{
  "n_layer": 8,
  "positions": "learned",
  "parallel_block": false,
  "init_std_qkv": 0.0636,
  "lr": 0.00855,
  "decay_fraction": 0.552,
  "decay_shape": "linear",
  "doc_mask": true
}
Each number is 500 + 40 x the weight over its row's rms, rounded and kept within 0 to 999. Layers, rows and columns count from 0. Numbers have three digits each. The size before them is the row's rms in percent of the matrix's.

# layer 5 attention query, 256x256, rms 0.105, rows 0-106, columns 192-255
098:499473511465486536497518414521449464509491469526576465519467589424526439480490451461515490497472527518502470472429466482541543480520506509449505492561488494476505493528457479531504559463498473
090:561512489458454485419499504483538452620504560549562496495522515503487514444517534503477529557474463524492545461536495551489463495483422479525491461528542520544524502488499483548512481539519465
088:526534489565512533524491521489465448518453511479551510440607466408500534544491555440485441506475424461606568467491559441521583504511523510620472507566452528550480518479544490435474460557573510
093:562523555473431511490529541508420527398425506515548522542496467496520480521466489457487491454522449455438572567463511475520535476515458498562535512561421548471449427484483476525522554574503451
090:524513483492566517431435456539473427512578456506499500495487504439506515497511492540548547524506523537455515463513530460528527478504514533517504540544510549482579494500483510574503455528417527
095:481491434517527481563585507452530506514508504552562457512442462493499539507537497547574558512447457514490480537531538484492483476472597480528475513437512507492467464452473496562529492525512430
102:493528496472508478508521520533471465467471508545539523511521532514487466545444524486534467595515491439463511542473460514511491559499555467544516480609535474501492508536502515469453438482479536
096:476569548472518528466509446535529474529423503553486475524430496461516432512436453470519560530491460480484487505533487528512497578485488474499566472516430457475520523489445514521496625524472462
097:551442493484511472431417515580413528462559466467444485511485564534511465463591519501520461537408525536551463551467528470526529464572523575495521506494413507491522460443531506525525528447548483
099:573556501469387502601559476516497510528449467489552554502524478511527477479478486487491564531493519494535464483446518538511492436551537497482465476458497555464486511479505467549467408504495575
095:514473535554539499577432437525417493511478502507570535581432514484455462513534488545440498532520486497516440439536541582413505502450509502504519503554430437519463565468501508463512516486425387
096:518579528466563520537505569496504548515516470521473511525574553463512502428546459531518501450448438501540499508461521516498570536549520453510538521492495478524497503486431523479566483526465485
092:487510467582489494504489558433551419556456525513480494466499539510472517469603486499538530557589552521505437497495590454505478495472489461552540428490421478505530547572506561421516509500490473
086:476497530514546463553479538483473496534524450513528451459485432491486537538440477495519577557509467473524537391489469456464523501487415446476537521496544465434465483498567480486543501459540474
100:510553511410468423544496571500502458497420539478505535475518487530519468471493477472529499536400480472478501568414559541505473540547539457538471553490554483496461503545449495485565434482504508
090:479508491471467517496473521523439496531530457531503481532459535439539522464468457510512492397482544525594466504517542487531491485405533426439531438553595501480443470555510447526489531410548483
098:556460516500524491456506460453467454475550453445553505480526484461477537535490520473579513449486508513514482484490500508471513478452477470535441483432583551487515479529493513469546433510527456
097:492530449468462491509493515544510526593497492488554509456485421477482500431437516451492530513494515464558532520406496460510507460518486478502476439516487556500598479442418476535487516486434526
098:489474485505494462486472629498544545457490505461504555486500466515550567469446530514450497481499579530497511476478524503572564556498524477533549505512410487417487455498499572518444501453475415
091:558504531523541434452490507494504529442440494512491511489444486459455560527490472498552494456495527454536567476436536482502477501514506424509512522550484483526441460489528445519571490450506446
095:486569435594553500628503507487503457483509564505480581452495459512494471483521431514472419490503526492488510485495512517513510499474509474488543577465448436540537491479587515561475392510491477
091:526475469504471504452552564443502478476501561436508477515476528468493455528490506477459589490478466427475525447456526530483500514446557512500536454485521522477531459538470460554478487529571475
103:488541477498484423513488531467493478528528528460482455485574411511455457564520533524512593480499520530431490527493530543545533529554535530478540469531508529460491481514525517478541474551442490
090:540472497511478520521474502511559541507494485542477391531517451426515424517501472479490526520517523532502510478483535509458491513555435532464397478504527459455507491444400524495582458525474500
094:494496457580520489518468531537517484525424520448429556464484550550510481476504484382501413545528526505421571529599507548452507507524618463443490482464491461535559538561413503489539546463456464
093:502500416517482479557544571505468500481478498490437595502430582449520475476568546555500465462495497485485490486521521535507429441459511511531505449587580457480512529473429471514478533501532511
096:459478527465514535493556512514496443453524486532529488553496474521566409513500466479515535478502475566511578493488509472493546493504507518494523415545518545499455468551461437462489436438516623
092:559482597522552536404457501552506528533511454545485448525494437534454540456394536543533564517497480479506550490528548482546515504525506431560508460457487435459454571479484521482396498541541469
091:454466513482403455446460455506437396524534492565519468506496514444502534520598540525441502470521448470511492529507480477522491552492523469445476523458496504537470528503533562457517516515523549
098:441538485494481488537517496522443495551537549526531537489442476482465456491493479548490551565485614554472520573494535497536504505471454575459566452560473505558473556492503570468465532439501462
098:431515525483481494538510499541511470480533539533490531589528423488489526464526520465526514559484520503591467531467513509525477444488493415517491468538511440455446502520496512498500485548453531
099:509498529518552508495560448505514485512475508483425456548476490488486468503402552510461430483501484536521529468515511514494479512527460487517453536454493551489538492544484454440532574431552509
088:564438462558521539428459473511497454471430600528524528518420523499460505528519475492444519436520507494467515514506510588507482593471413478456522546513397511543450499482505564513515459474484519
095:463505470518537468501515541470488465537522517534536523469561501491467574518520522521534511543506492519508462507468510501502516538508517512530472466484386482421460393528491471545517479517461511
100:427511486464447496553503530462484521513503493469599513526488432519608488444485491517517445545466576501503491458469532493405441530578450471468540528432513509450452478534454519572542484516471520
090:508519447498486361516500493498547457489480489513527569535475565542460543489577404498541497464607554606471491480508458442533561509500490475452527450517531505515485471481417476467491551556545501
095:561500544539472507474503517532608541476481519464493509471571469554498547429551483452481422557483510460453484585482479483417503524546401452516474553581471546525543449549543547519460473541526513
091:522497545478565508581527497466466497453469481523568533529561514488552554468402494446526532494485515483547519581529512499523480458526432557493446574465549556466532464517448506476530454481550471
094:494514541552474492587533471516524492477526509533488495550526455492609497553408476484558516424451444513512484569502524501541522535547487464534395535489570561506398479504371535549463508480568465
093:489449428520567494551576499558496533480482501410521464481519458542520619526467504527565555527514495543515474436509523485486388512520501453486498566558539520555576514498494391511455533483505424
093:443481477582512507540482493560455494486455517539510519517491430586487464459486529548511496578512525556497491392490462580463451519468496540485455547544405452487507431495523512447476529486435462
097:538479442506516462547495491431516435527530524493468482462371473467544447618579494472468478444535507414447464478495424487464412479516522536550491521559476526507559486481510538513445460474607490
094:499428409470477455541516441511450543540484483558542521470459467516543495518482522495475512522522472546512515515485475511444526546554527463564531429460479521510549435478522515474530514502475559
093:470524475488544452507511545492529495464463479572493426499505502495493473544449487546461507523504549551566479543494523548494525501479521500432515528574447468502529530434457414427515468509471587
097:524519500434469469533550481470402501461453430545530492557538440452555493469492603491505453478505541537547587502458454432486509496423476423473513462515494461454432527508503521525501519493449465
103:521543493463440504570544521461479516496448474483536468421542566488573431497577462411528491416482471498500544454468497497497523498491504558516581475502474439531507399539408458518514525495541567
099:458475505469436459478523522558496508582461485461510528484527491501585533433486456477454494462542461566430422461530503527493455542480514485494521449572518512488472447497455452508487497483516500
094:482482541398421495469504554472505478548455486466583477492493447510513392541474491514547528464548459527618485430496538452464497563499492453562490464457547515509443441504523530514506545489493454
092:519457527520551504481497501503504545446462466431484475557475556463518499524489519400473544455529553474456593550441465463529506522516467512457440505538462460519535455565466488505458471478507555
089:406441511510495510516451464520419481578512503572528477539529455525516559593467475534440519509541470510456407534440536580519511459514476461485561544481541431481510446506530459395495470520590541
091:475484516523458483505487426483528490566458456530512569525482488403508475499551494538572490493530526551506515540496501539516457462516495616427467547462559526508488396550526469497522428438535534
092:482481464493501499520450514497512517560509572559420493497468546434476556488471507500482526486500581501562560485436450498480532519528471508498461452515478514501489530416479516495536454499509492
098:528510503501510472457452523533497525454515560529514532489439501547475566441481483445555511490483398480530432476471518430537537490517408515519493464548535542564569544443511477490494457497480457
103:539465512527454480521455505500528494475505447568463547580480481574508430532511544495479473429449508490555512510443538513480507415548491457456459505599442504463421521478445458463511520500405493
093:479552520404572483484475438533451478625462475557525507500495576540497407502480459488542477440516541513487543489486589441511458431554545438517467480526432503500553568520466571452489523523454518
098:478492437503455494474468523489509481517502455547561491459559545472512483492499480511535415477475494508446495501489518511421464504485466483563454487490458563469440518476506495534452435500440460
100:436467501577548519510505555529499501554522490495492533515446521488538549492472544563515483398475509511524410496469524527495547524451446581531514533465416459494514467456503529513530497513408594
094:498450480500496472481538499444470498501427419592490506533489517461501514503519568425532497483533502481465594517493410522501494468445545474540511552497548540516477466502515479550477485510487471
097:528449453626498481501480496476450463458427538399441543516487484485459500496480520411572422501476530391470531479454546494512507509530439490505510513579511517537548534551465446483491458510410498
089:495487558516429477457531443430492494489526482481512417464480550526482517549518474519501456502463525490495492539506480472547430499540457506526536501502520507566524444486473451549443487559552511
097:558602575572493456494582490519537543443539446479507538488492481506526497414469488513484472470487447541503480480486467454454486463432516560536483502483442542522527485488468573506492432522467471
090:534485570469471512493486427497486526509502514478470556501543475450502506557518588532514551487484535486514571458585445528491485555566488512559428523580517540507485501533405527537507484486517462
094:551503517418466587554488492491400546513412558405497475469506553483477540477514583482482477491483486533545471550498553535497487497417490509530546487405551446467447443480478494537550501492491460
094:489590529488523538507501492534499502557506438476507524431477518507463580517560472545500513470476523524503543468520471573514545551523531526537506505451502451544560462511414476485457522508493502
096:464516612514435479432457458525518438460477512482447508567489501479463492485487531510422498537523475468474493461446490471516520460547433512510443492460468484500440435605479426560506533526481505
099:494540530505489480509521502494525440587538560564556410427436474490504477513559489499490517500497483509492566493527490508464442513474474474502485591503577521539578497393522456470507468483469522
092:546446464520472460534450423530433500473427521550477510467506394521500469499554577526455466469502487452463484492480463516585528490539521510543494490558540501425458519492508529462456527559445433
100:497529518500477561542460469477579477522526518473589552436452516456442560496525550544485437544451498472485445505481521508489401555527458508465579532485495474533624535542484436537489489503558565
106:517460540584532536539462455527500555490512473512509488565453476499472394456505496498466497440469468486503531433595513487472554492526500532449466444518378440559538571513562499434541466560451466
103:536529513470528505533494539553561528453517483540550452461500475551465441483518474510533525490494521513489500501576560534492471515550417499501554490545491559461518554454544545448504531475458548
097:512591595483549539517472511491479458564548528583450509463519453492523402467493490521508417408501551487521448461465480511553527491526547482492537474504476498518482471481558491521438527520412436
094:492571473537418507541528515531412564474517473513492509524532541508476387536467548495533503551384464551601450446431509487421489520529483485547472466473473539484519434474475497471518517456565435
104:593464592495495530540458469556502448473491472511511457533505534471497537504503466485500481480503518511505533522514479495569512559516557444525455481535459454475551516469467531478436483513531558
096:483507562446542540474483452465489508493499454456422478442540453526500554457612616504434461575517559501509514500524520511514558511515464508538495495462451405482474504586454527551460505481500456
100:546500553417480540537544427447457463464407488443463513514550513520450565455518467555489510444547452483411482535569539446480534543462447535477510586493539554489503524471454478497472508509455503
097:583445455519529509571506475569521552515561516493441492546547413504528429490457491508552461438485523494525556500490468493459525478434499559435460484531487613487555505480539450490513510491494509
097:473544471539560517442464445516486593527563499584546510490488446538497487437597527517546516479554459489498518439521523499439513527492442463409516564483482491532515558528511530515495457506473541
097:509523476522516493508552594447469502407531476453487439553521446482477513499480446444516502499517454542495502484513522468571511499467577409554428509500570564475476421543507518534520433564561503
100:531559537483457458546527500530609494511484488502535473465406568503561498519476537585539531479523545467412497399474538508530512468474519518538592468515516485479521475508464496517468572511494451
089:492595537468557489386517521536517559554489445498542457475437388462545537507489566498592479517518552457511560507544462456481503436527475502536443482458566490512507491450537511473458448517457532
089:506466505505558579495467514589514443504495509546496472549484459461490528490508500510493484494517441482500452527584561477491488476460564504505513452518433505537502521545531505425512518501565509
090:482428494413577439512501524491540449467521492515473487446451528530563440497463501543500507519427511525521547514539519543457437449441548469488518507525559418544461471532556455509480569487526501
095:468568485531459419447503565484500460512411457491403494500462465508497514523519483474572505452465485574531417461472499487444455500520547482472572529524464498507474537538503475576448541538551569
096:463525580516475499526522515577525467534459565521491554382467513465427486452474490484568471519471488489483486514474546521498456488476512480530444547542456437517484463511532398454547434501459423
099:417504473425514510561453527349503534579474543552526553456523511493530452450562515590543484501434515470436451506502480493513559577532454604551496526538524428467517491454466504514465531561427529
096:518469498498453504460543424472520506528491549574546541472498516528480492524486441473515439459528563529456454485467451505557475539566474464474532421464567482395496520476568463453534473377440558
101:432551505471546550457449468454504508548519535463490453498572550458518473509525450576549407461537476476461475483426487498526506486517567512469545498560487491535430462482505502473444523489517479
096:549529475492461485491520524561566477578577529630531537528444466469536582506463469494510511532512482522506512484477575504527509538451429424543500509483487466460567431503514497548475487514509505
094:557502552470592552592491508521507452493537400510540504504460497481492539507505520510491517507509524466530523439479476473535481464472539535529460550470499467476445553497502473484537516495493532
087:458492474506490553587458492543485515529475547556503488435494501483540537503467398467523559495507496513504506489462517488532451476506486548473473544473481465491512498546448560453474510508556568
095:518500539477489473506443515497468506539520457484514502558483486477531488459464488535559517485475528488507557467517500578476599564550443496462493497527449569494480586564438509529483491542513485
105:484555548498589468389485547468561485583525537494446463535443496438570516452521602502456498529520556518540445504465462520430523474486497479507584459465555456540489497451541564490505473454518494
087:481497580575451552439493462540466522480457525429485536484467489495484546448438490433548526502509531466485453457514515494460496467445474476489465483496536452434485521498451492489513451458469480
099:505468536424526506572482508538527474511448583455462534495511540476515502453522500449516491500527491479424481500524498452495471519551536524495531534486451552562562473477509510494486448479503455
096:547482395521506510541438493517493545527574453522533484520456482497466517546494424572455496472537491510494537479515438495463599543435501458487480530490467497479550521565554469482579561483491472
099:464480418505482500476515586494507495540545467458586532441570425548464480573454497487549471491533507531482476556529544531580505545558529492488505485537528556497545536482515442416478396496477434
087:496446489465527515559483503438455534479473514524507439558465505529507544501563485516434548521458449482508471501507470465539562412512487476440560503534530497528475481492402484479471402522499498
093:492486533499513452533491572584441569461410444501498485519514494532496466490516501514515573533493480464473527453436503450409463516537481488471458504518495577525523451529473489458537483524514459
100:498499507459511485438478488470537456551444458482426456485527531501528471576536525447576546534483520565495507473571504535509477536491496490515498502525523457513436522526476490470505525501468564
096:501520547511515535530546488455501454509513457574473487543491514490553556526521455447554510515483542478574490423481525469493435509519510505417529526501550512492499472468446455577465508440551481
097:499536534494445534536599425489499457489506436400463511505446490464520501501515496526548468451519466579525498427469486453510587464457567572588469525511542489497402487506463488447520567567564476
087:559503524474527474532454410496523454431467525568526510477443522556501515583526468505534556481560456548514406473574465508453542524485537490490563475514474530463478485472467429459532548550507490
092:441496494443495509471561519519440515516470492551523580486447511520506595470547547543501480517506498534459457447488479529507464474434511475456532479509517519522525492440496454439513555464469495
100:540433451503521503455458471501489455511393456464447511476476532513481425452514468493453463482546469498486507499486472539540541494548507503485493498507492492549494567566520516505498451564509563
093:486550492422536487542457487422534489549446505510464530533528471563496490477479495508485446469468458450483479572523512559485569537518483454537507476467474502469413525519478579485529496498527524
094:457541539457521516540460470544556506491532425539547469585430427512526471472514543526484487467514454473553471502531459535480500516555476474551447527491523552473463371554485528453513507435512554
107:521519550446446516439445501442566558520524466540464500490481553571463546505571434548574484522443503500448554492538507489480454541507523453572576538494453496527540519507576541509482559470444479
# layer 5 attention key, 256x256, rms 0.101, rows 0-106, columns 192-255
098:478554480501544458519539485469502421512509509482502435488506543512536446513501479521580489500463456534424541525545552514528453489540590435484519503560524468412451538497491438495420582488450459
089:483548454539457437425545476498467465510438472447543499477504421450529486433561536438450507480471458497544475524507492493488476529534442453492462462520502543521542481458495487547572463537518551
095:452513434460504454562563495476495512577515506535496467473512465516511523498518477497514513546534478503519494553493435456557495550545469555499458417485514526560485475523452489533508425470476507
096:483523467574474506558483634517477520496505531544469490508538487539563548464453528480610486495455457479451500516525487487448461554500536493483538577497473579409442528519408516483461480553459517
091:527470415440531440484554500487550512582455580481423497460465551507463540518477508450566566480510471486479550449460484498492476515533515521540471533563492515454584450527517508516501478471509465
099:498489517498458479450559496534532498412514547597499536428449519505471518525492456536475491475509441434454488525547462486572521522467495463523448486439477556479450462455520520563532557513489414
100:499471403517493524459495476477449528452491489470420582579531466525430517447501480455500407486482497512446481449520471570501534476519588589510451582458520546452447467474465515439525506500493542
097:465533532499489444437548494411551492572467568460514478489441479521544539415547446422532454541479453487482502425432546540474479467535459512512547526507434500536515530466503499545550575466489488
100:493545489454549493542510511572524523479441573530533483472485572509486519531504432475530544522532576511502467496457492435531485512497413574520490467517504505496487489445463501468494520514547547
095:468605434524517491525490484506585540485524487500480535454591529489553571447544476491495507464501481486477466479551527541525557500511542487528420589480433493473505479458467498469531467517494534
095:513521585489566507544472458498517482505438499565501530480437493434485471427524471528503417463477554507512488538493560565446520517497438462547463451461438471461417577518481526470496615497501498
096:436532539532511503502494489429486466531506509457520472541542479505509524543540453502573602444503548584538523531528497472523500508458454444492475518474525504475556533490539433455452503528431464
094:462479537475461458542452498496437503480496511484453487423511524477504513486520591472475511489524561537528489551480513475447450465551511588534515490497424494527548479387484498514535466414437423
091:456552610480501595534488472472509510529552485544528499431494505434474506505558590477455431394471537494528521460488490498477503445543475516433464532513511498472561531522500510517516533509524443
098:522512439514495562487518491542470490540520536494508558482518441511477517485505483520490518499507464436462484535490486500527526470508446402481522469529436526432446518538477463496552480472462487
090:462524416532529532510491476535452462505548549462531454544487469465473447594565480496495446425473530541531519484494549424511524500503501450524468490539571515523502439513469481501524517503500550
095:464387576553447501494413482482462467459524560439572542479557463476478461515528468566464476524466526478427541474475447457497546536547517477454392516521485543463538477514503571458515513545474449
095:499495461503502517590498468498421548502459571428522489539447505492551501534472477493524589458441500532519563455492480544539495471511524508485460499468482484472521487466495514474506521551448477
103:515402550529472485543529471447458572480508506483495500455611534478485531443473528537510495451532493559475505453439565524479495489488491510501516502490453455539427502545538507479518553506450462
092:536481584536515468473510499512436505519524478507521420561481559492498482536427508511525514520519484474555480483473449473538498430538502441558505499462525504515517480594487533527494462503531543
093:552568550497436464451506563545567466495552515496464434491408452454444533473456457530455505478571485450418484557531473551504466514494470543429453497482519466530490513511490540496545507533501464
096:565505494468460522516410483438470525525514484478533455463563520487509442474486493509503512503469467465542524553473520420582468519493492429552573519455495507466554443547461462544550515495524548
103:506549498443510574472415515503449450547467502437500572479469520461500522539491483530499472551395487483481526562548535521533462520504484530476396546415567468538498478519549512471455497523500540
091:489513448495498560498569495472472532535501515453471428549503444508495461570455429398540523503531534488402485526520486492520461431509510486467449523454554559519536467485476489528566462583486488
096:469502545531486467425520499465524437468536552501531490578496495531494556537540529440375493549475551487540435506479552552518525534433504494500516459449492514474511529509439481517543499506421487
093:575466536446532469483493481448442469503522543461455511527534565485440473513456535489565532536499457482445543426475557526500534533443544625440499566504475563475515521466507487464582465513482498
089:374513441461561508492537532467499441508531581495525475475475514563515537497530487460576465516475456515470514547521517491559507492503530516525503528477541460461465469523457489509469449519454508
091:479489463490538490475491414543481551481454440537527560571518528586478529508567592526471489491552495468557527525489535548468504555474460471451508440528448507531465487467486496492502506472471500
090:483510580508508463435532475451464548483521464462473487498470431553486491467529488482444480496495522541506574535503457493474468550494463439518438534555560471504503514479472549528468487490508466
098:477515512467553471432494534520523499445460495484496535533490445459526517474484484486511484516520484534566521542554515555489527486506436500467477536497505513485471485503485487472564515517481481
095:461536483576434512501547475461501485479505591517475536457568483485537484475492492520489496512553523487514523504525479541462477531437465476528551495519453543433530597538523531486486486433436531
104:550464583514480537556589541545571468480448531508464493481430582561514489548454450454490487529509481435474431517465480496484484521522535434507442486523459480476502459508526516538480483536526457
090:487480563505450481489442527436505476525477469503514483548460516539477466491463470441517492456560516482464442444568432472497499511523452408475548536547458495512468500562511534499448459494581442
098:449446443476451465582503485476485468491470516573424537501550529547517583478540446509510473461453512525488541525544456603533566455506472531563519456475418531456437479568444471475514501561401510
102:490484494477519558530540493481449555478538527482403511523526457493513572496482519458511532462458459473543502455550553519432483536528585528477515511443497529548536567529433542483483456496456471
086:538512528478535465503479493459450460471497524423549552526439561481477440530486431516561500462518462496499471437543536515527505506477496482465566460571486481519469503576510462526478524495477447
097:573545459527493529487434482559485531495496510485475595466583495599538563451458454393543513519528426418521504523526493489516490509502466535474464504491452478558487546568569527436470490573481456
090:556489461487548584543459581546515566490507458514506420472545475499470508457504435470529507508514560469523479477450551480579505509548494504496487498517454572435521545485458503473542437445519486
090:541548565523468499471512542463544520446531502491563500527509422571458494539508551494512517457507411553441452546467554451525488467520462480504530479538543554507564486509513544489485419497465457
098:557426456505474527490515477480579439493490483534515517471443538512528516570575494471540472431507474447572481523542519528540431497445576506528455493449546564504535559574494446501529435457531451
092:508432587535503527488426446520505487489454503492460498540520506524505590513462444423528476563477529510512502471469546482453399522458545575435509454540445470490426537510520491545476494525432499
096:516472531473461421533440566453503467513493476544500486417464556492504448516457492483473483540511475492516536572462452437559448528569563486574484483564486476525505500465521469471463474448535492
099:553561451503513482519507615499510520489552482463453500461514500473490472493514462439525497471464482449513586523493495519522466499488560508526465542405518480503546446514478542530568500457473416
095:439501469519530497474540462476522473514526529523450509551427515458440454518454444493472528512512584556449499502518560523516555490438466539469487528464520442460512454516510500479461497525478553
100:446531504479503562509577513529463524492494427533513425448523496492578383548541488441589469527474496484486545508513459474493531452500514481459442532484483427542506437495456494504423464553436487
099:513444475541460423520485438529510468508481526489521442530465490485515503518535508479584582507503474498475510513427505532567538494542565567624487485490505478471521520443432480503417531513456485
097:537482504503502405441584505465485446500551571544510487445478509536487437559463546416534541497516516487519512510515558462460436517517495461530481523432464465508466440534464472434496541524543460
097:553518479505467447549555481600486525541534493462486455447507501494516469575432550534430482560467428514504495513453488502487481497479459538560412465431484506449576507452422472497534495474481527
090:478519487459484534583496453541433472487489562496495510528531583547442456525582535439516507534504562529526409482504419496519529502488502561467510469521494461439539476526400508497440476551472512
091:532442407461527586471416556600449482538495509550547508445473474458522492521520452533510523454544519596474450564476532539546547504535491453511468506464554468463521404505544458517454563490554479
093:507533560521447557477567461505538476490512507539520484536483548515496558511537448517563510465517403573521622497532505464497481458500435519502578430523508503453544511447572484490486517559498402
094:580496590494595460536489503568499547471547552453520488470557517516487511476561542465481523498418498520587460543464464482480588453530455409524471531417444507513490512447493426518524523465494481
096:467485410484535474478493527591508552470461507477431552508434460501515467449534514485483487501492508509549503506430487501506498478472451514515503556569432523505545496563522545519573506518548511
097:464540503500517475587517580427464486457538497491522469540434453526551491475573445427502425499483463453487447501476577475417478457505506512476465487487534535488443538522472520560449546505484590
090:455489440432464523503478546569449511532542594573592538528492529544442509529511502436508448542498451486451464503489514510507524499469511486468457466493481528387457475538471502548528464529421531
091:505511477501511455519572438416516499508519504489463485402513432531462465556501520599526495421506496503562505525439521552584441454447402487515500533468470548499459410493525521476462495522499540
100:557503456494515505521469529463471492459421544579441475459431545513438449465510570506444510500499526534481453504412475504546613497474418569482452497506511431568502580493529448479523508519439549
092:464519518472472490569519515442470485436535501531534530573443555537544519534516465529527447525504475445456491558464508455518463517480619547472493474472581514501470439449557554546512470524463526
098:533457534561488530496515464504527503500462529486523493537419541529467498497493463469502584516534555469490497522476479483497501536533465467424483446539494460500545542536419515450574518488488513
090:563428519515484527495461473502482488505496494486558506496515470475470486483476529472468492457514475469478627498483450481525446467534492435509462571489451492459515453401542511557550477491505516
095:494559430507489444489491579472527448488530498498469543519463452507516495515499526519524477543465497429520523515449478423475507480546506519573527563499521448541524522518558499502529561577495507
089:544565418494493503494557503456512505460528437557504530533588526506450520481554556480456538559447473517569527523456487475496469475477554469507419449512578525506518456565481569541499495552544560
095:522485500496441458505402386556529558474426496483524500546526474482549470491454490472553582508478527487501420541434525528528571505509509459496413517487499567432473496459491535449528498524483517
098:438462469479469467433433538485538546616485490395525426495474485488450510535461503562567523517582516523480493473558490468488470571513457485432521469536507471608506484455571458477492566439483476
099:447510560468555487552510437407486455515414487437507377531473454511536471525487492488506534496585507501523524454535468553427455447532512566472538501514529525489531477461499441539524513467493540
103:436468483476489449493439462527538449501483511446572478534494410503547526497516510514477494507493503494484525467520487533516537512532505497511482560431501574515528443448465549554563381452522512
098:598524407492511471485503494487483484489465464507475529547516524527472458548535503477483479583524453477456484488504497526465527546447483516550412552515436423522448510474480595516424516576528471
099:481460451480390520452530559532528477510500507426431511477528492510511532449541483504509486478562513532521563527504518497551512522494441504497531444514567530560526466444506545520557548521531538
112:559522527439473580533533494469496480555493459457511534579491497505474502457524585441444498556506518421496526551588554532454482515551484577451526477457386424497466595471456486522502572522480494
098:501544520489540474504513507439468498522518481474438508484475508494435554434468498527479546509486583527539486443563510538485507478524487529466460508457436525473512511411534466515515466452542556
100:511525550516474510475552458531520492524464550472579461546499528517544467492535535485463490496481440563493584509492517515516462505446495520499449521545512470488429458491523519540463473458475532
097:478564545515529491534515519521522522446494527506512477431507517418548474493490451492491545572452473514517472449475537448467566538533485507526492545489507503533486514531506555469508521491523536
099:473509450584532512518485425566541482492481473464571493420550520560433485515525446489559454455554509488495535471488488495565487504487498485499490526447470466485498489430513442477477495402538508
097:474401507436411527435536493530444555555467469511482528499506525561545524495429506531511545495530536475454468532519516559500469490553549551461446531461494506479503536453490591400479481513475558
099:444490461496493523509434467547478509475443473464564555543438497500488457516507473504530473524505460550514452455519516436506439495506535427498546502489440539551521571464478592428456449516478473
100:521515541542484553513557518567540486481495499540559525468578455504492514463483487517512514560495479444527512513491430522507560433427453556558418524545516516492447455532491476496507437556491546
100:461559560483474446450548560587507497528532399597490561520392568509561471456528441525478518469528536490506531516538548560435497439534498489433515516552467492462521620521502453483457531488441503
102:517498542451461515554545434442497481465535574498547506490493522499450456584501500515560506491501463471416566470548502446515406516429546493518497513465558540521416439541485483533515494466506464
099:523443487496469481439452460484553493516506519507469493483520442553531496573510485575571423513444483491493402507450485523545452471471527421541560449485472520547424502507529491469486565494446535
096:508501566476426504467512427534545564599497519495537548522435467513499487551464564498507548585435507495533558511481414550503491467555535509462475461462536592545540471473476548451501461470522522
093:498524470534482441438491494612485429506571489489473527558457531452502554543494495480493494503499502470576500508541509483464470551476437490597530465511445520543454502429495504515506553527564486
089:521430480464442518552517502530527406488491551497464537474504559562497439531471512426456488496444467436485593581485596574584479503478543498497464496480484494547552472580490525515510525413505512
098:465509534495448465430537484459593469528478468548503469554483543510544428636516425596510506527494482497387515501485471534504532490478459468582539452514532494533463530486505500517403541538520483
096:488475518442524468526476529540527484514471554522434536506540425550486452462474549480428524417428502489528519491477548537498492410501508432559509539479532499523554467451515475427488580459474524
100:526499486449530482463412486504528535522355500530515550474535447534427488485470512520524474554513542514503518540446517519505612480466520509501562540554565524498493573494491475447481539544419552
094:477559510473506550465444490437534539543484500467513537472464451548561466415557471435504416413518570543502494452467479593541531389532491466448549539558531511461501461507479440513506541490473449
103:535540540478451527495448464470514457532564513528520505465478472491500502487535516549550559518507524511449447472509530434515468509463512543502571503493519502428447448494565536502510598504534434
096:464464416525545527489507486576491525463482523610479480503478512579499415493461540491558482445531459540498575520436470483536464509543467578529504522444513512404471456540489537472556472477559498
098:528507466533533460465467480492528560443501553430400479505543551495519459518508474514471490519469551480529501601509494526486572476492569595529482528466527538458510512472511442501467478479517577
090:502520488519422511513471535498484525501493557527529577431622537501552548494498486493523508557590548628481506538535454487587505458504517411450529558494551527464553482553478492521521443457483530
095:477497541540523550484504408542515550449530497473464509492480511631532483532542522573517519447485478501454523456590517472451438523470467488497467480486509457512546525587417452476443482553448509
105:516492483508495460409448429531477588506467504505444518560536488513581533488481546532463528505487540523526536502493460474448549531557505551495508504441460514471492448510556513470476492488510522
092:549533484497510477484478509526546544490505456473458535538486473494529565526519569458461552538586486463566518514492543466505524553466541491484522417515483521436508529553490549406493472505516544
102:550571580502476473566518529587545505505435508499446512539521483517473529542525541548516566412448496514529432469485507511486454485537467466532449454515494476564468491417468393505521504525457515
101:511502379471476544560406471496486519492588555445546438452568577476517539442550493516525422493514523534490501483543460519437548466499500521439552510522439511435537535501478402513497536545539500
098:523510502499445480508477481499469437534546539514554530445546555520498582444465480512442460503483452489460487448580517578473488523530465400505418501515502576528446500514498489475538492488524487
090:440497486508461483492509540506503551465529431486453512508528456467523506504495575559438465451500559510505506459500522482545503527551427485495553500516564438483575522528513494529502477492458525
103:557466544513472513522545462426467522454543523533520523486500531533502547608481449462504509515532451491515540485455484455496532449463499544530481524471535435468482466522506498507508501584461541
099:500523592456477499505476533450489494519450515494533466535460494482500551504544519477510473510453519495455547601520542521501532540467454483496514467457499511541535483410499494507429524499494517
099:453490519564474525456584515512521497472484509476486454541508625575519484584554507461509506428468465478506534524512496532519478528544490547494496455536517530463494514473520524555464442483454488
095:491481528487523513492481513432555491512564506488559456465492578453546457543524495549506495518463438533532505519502535520436475432507540455514508445489508508511529515567430475512499515526466501
089:440576444532529434509405503484484477508518472446528534429480607471486489444603477520572487525461525513473499435497462515497494505509458507496490493533432472497516551532546504553505451458514526
088:433459507473491482608461544487545445508428540539578550504462499507576519541486541525472523485470538534552469380465487480487448585531509553526451509459521538506517476435506513530553486491410457
100:502454408501527470489559432564522518569498476485477542502486439512483510479461460543464503530508487530428496548504532518496550550532452465506528523546426439578488628542495436544517578511403467
093:494534543419552487503474532524473547557356490509487458488498390469465459466476514552514549466596518482448414453576559428512535528556471506491532458452449459458516510541577516513509526504447464
093:484534545536512509533509522519415525475568543429564472512485554475487540537442509466547470482525557464551543454481417504418474442420510536465584537511469571524504549571545524417494419507399519
104:496467531536555547446543510411483497446462471498490561509480554549479578500476514458498470533546443549506513492517486461496486566403483508514550524472489552442453487528501493479459541473520528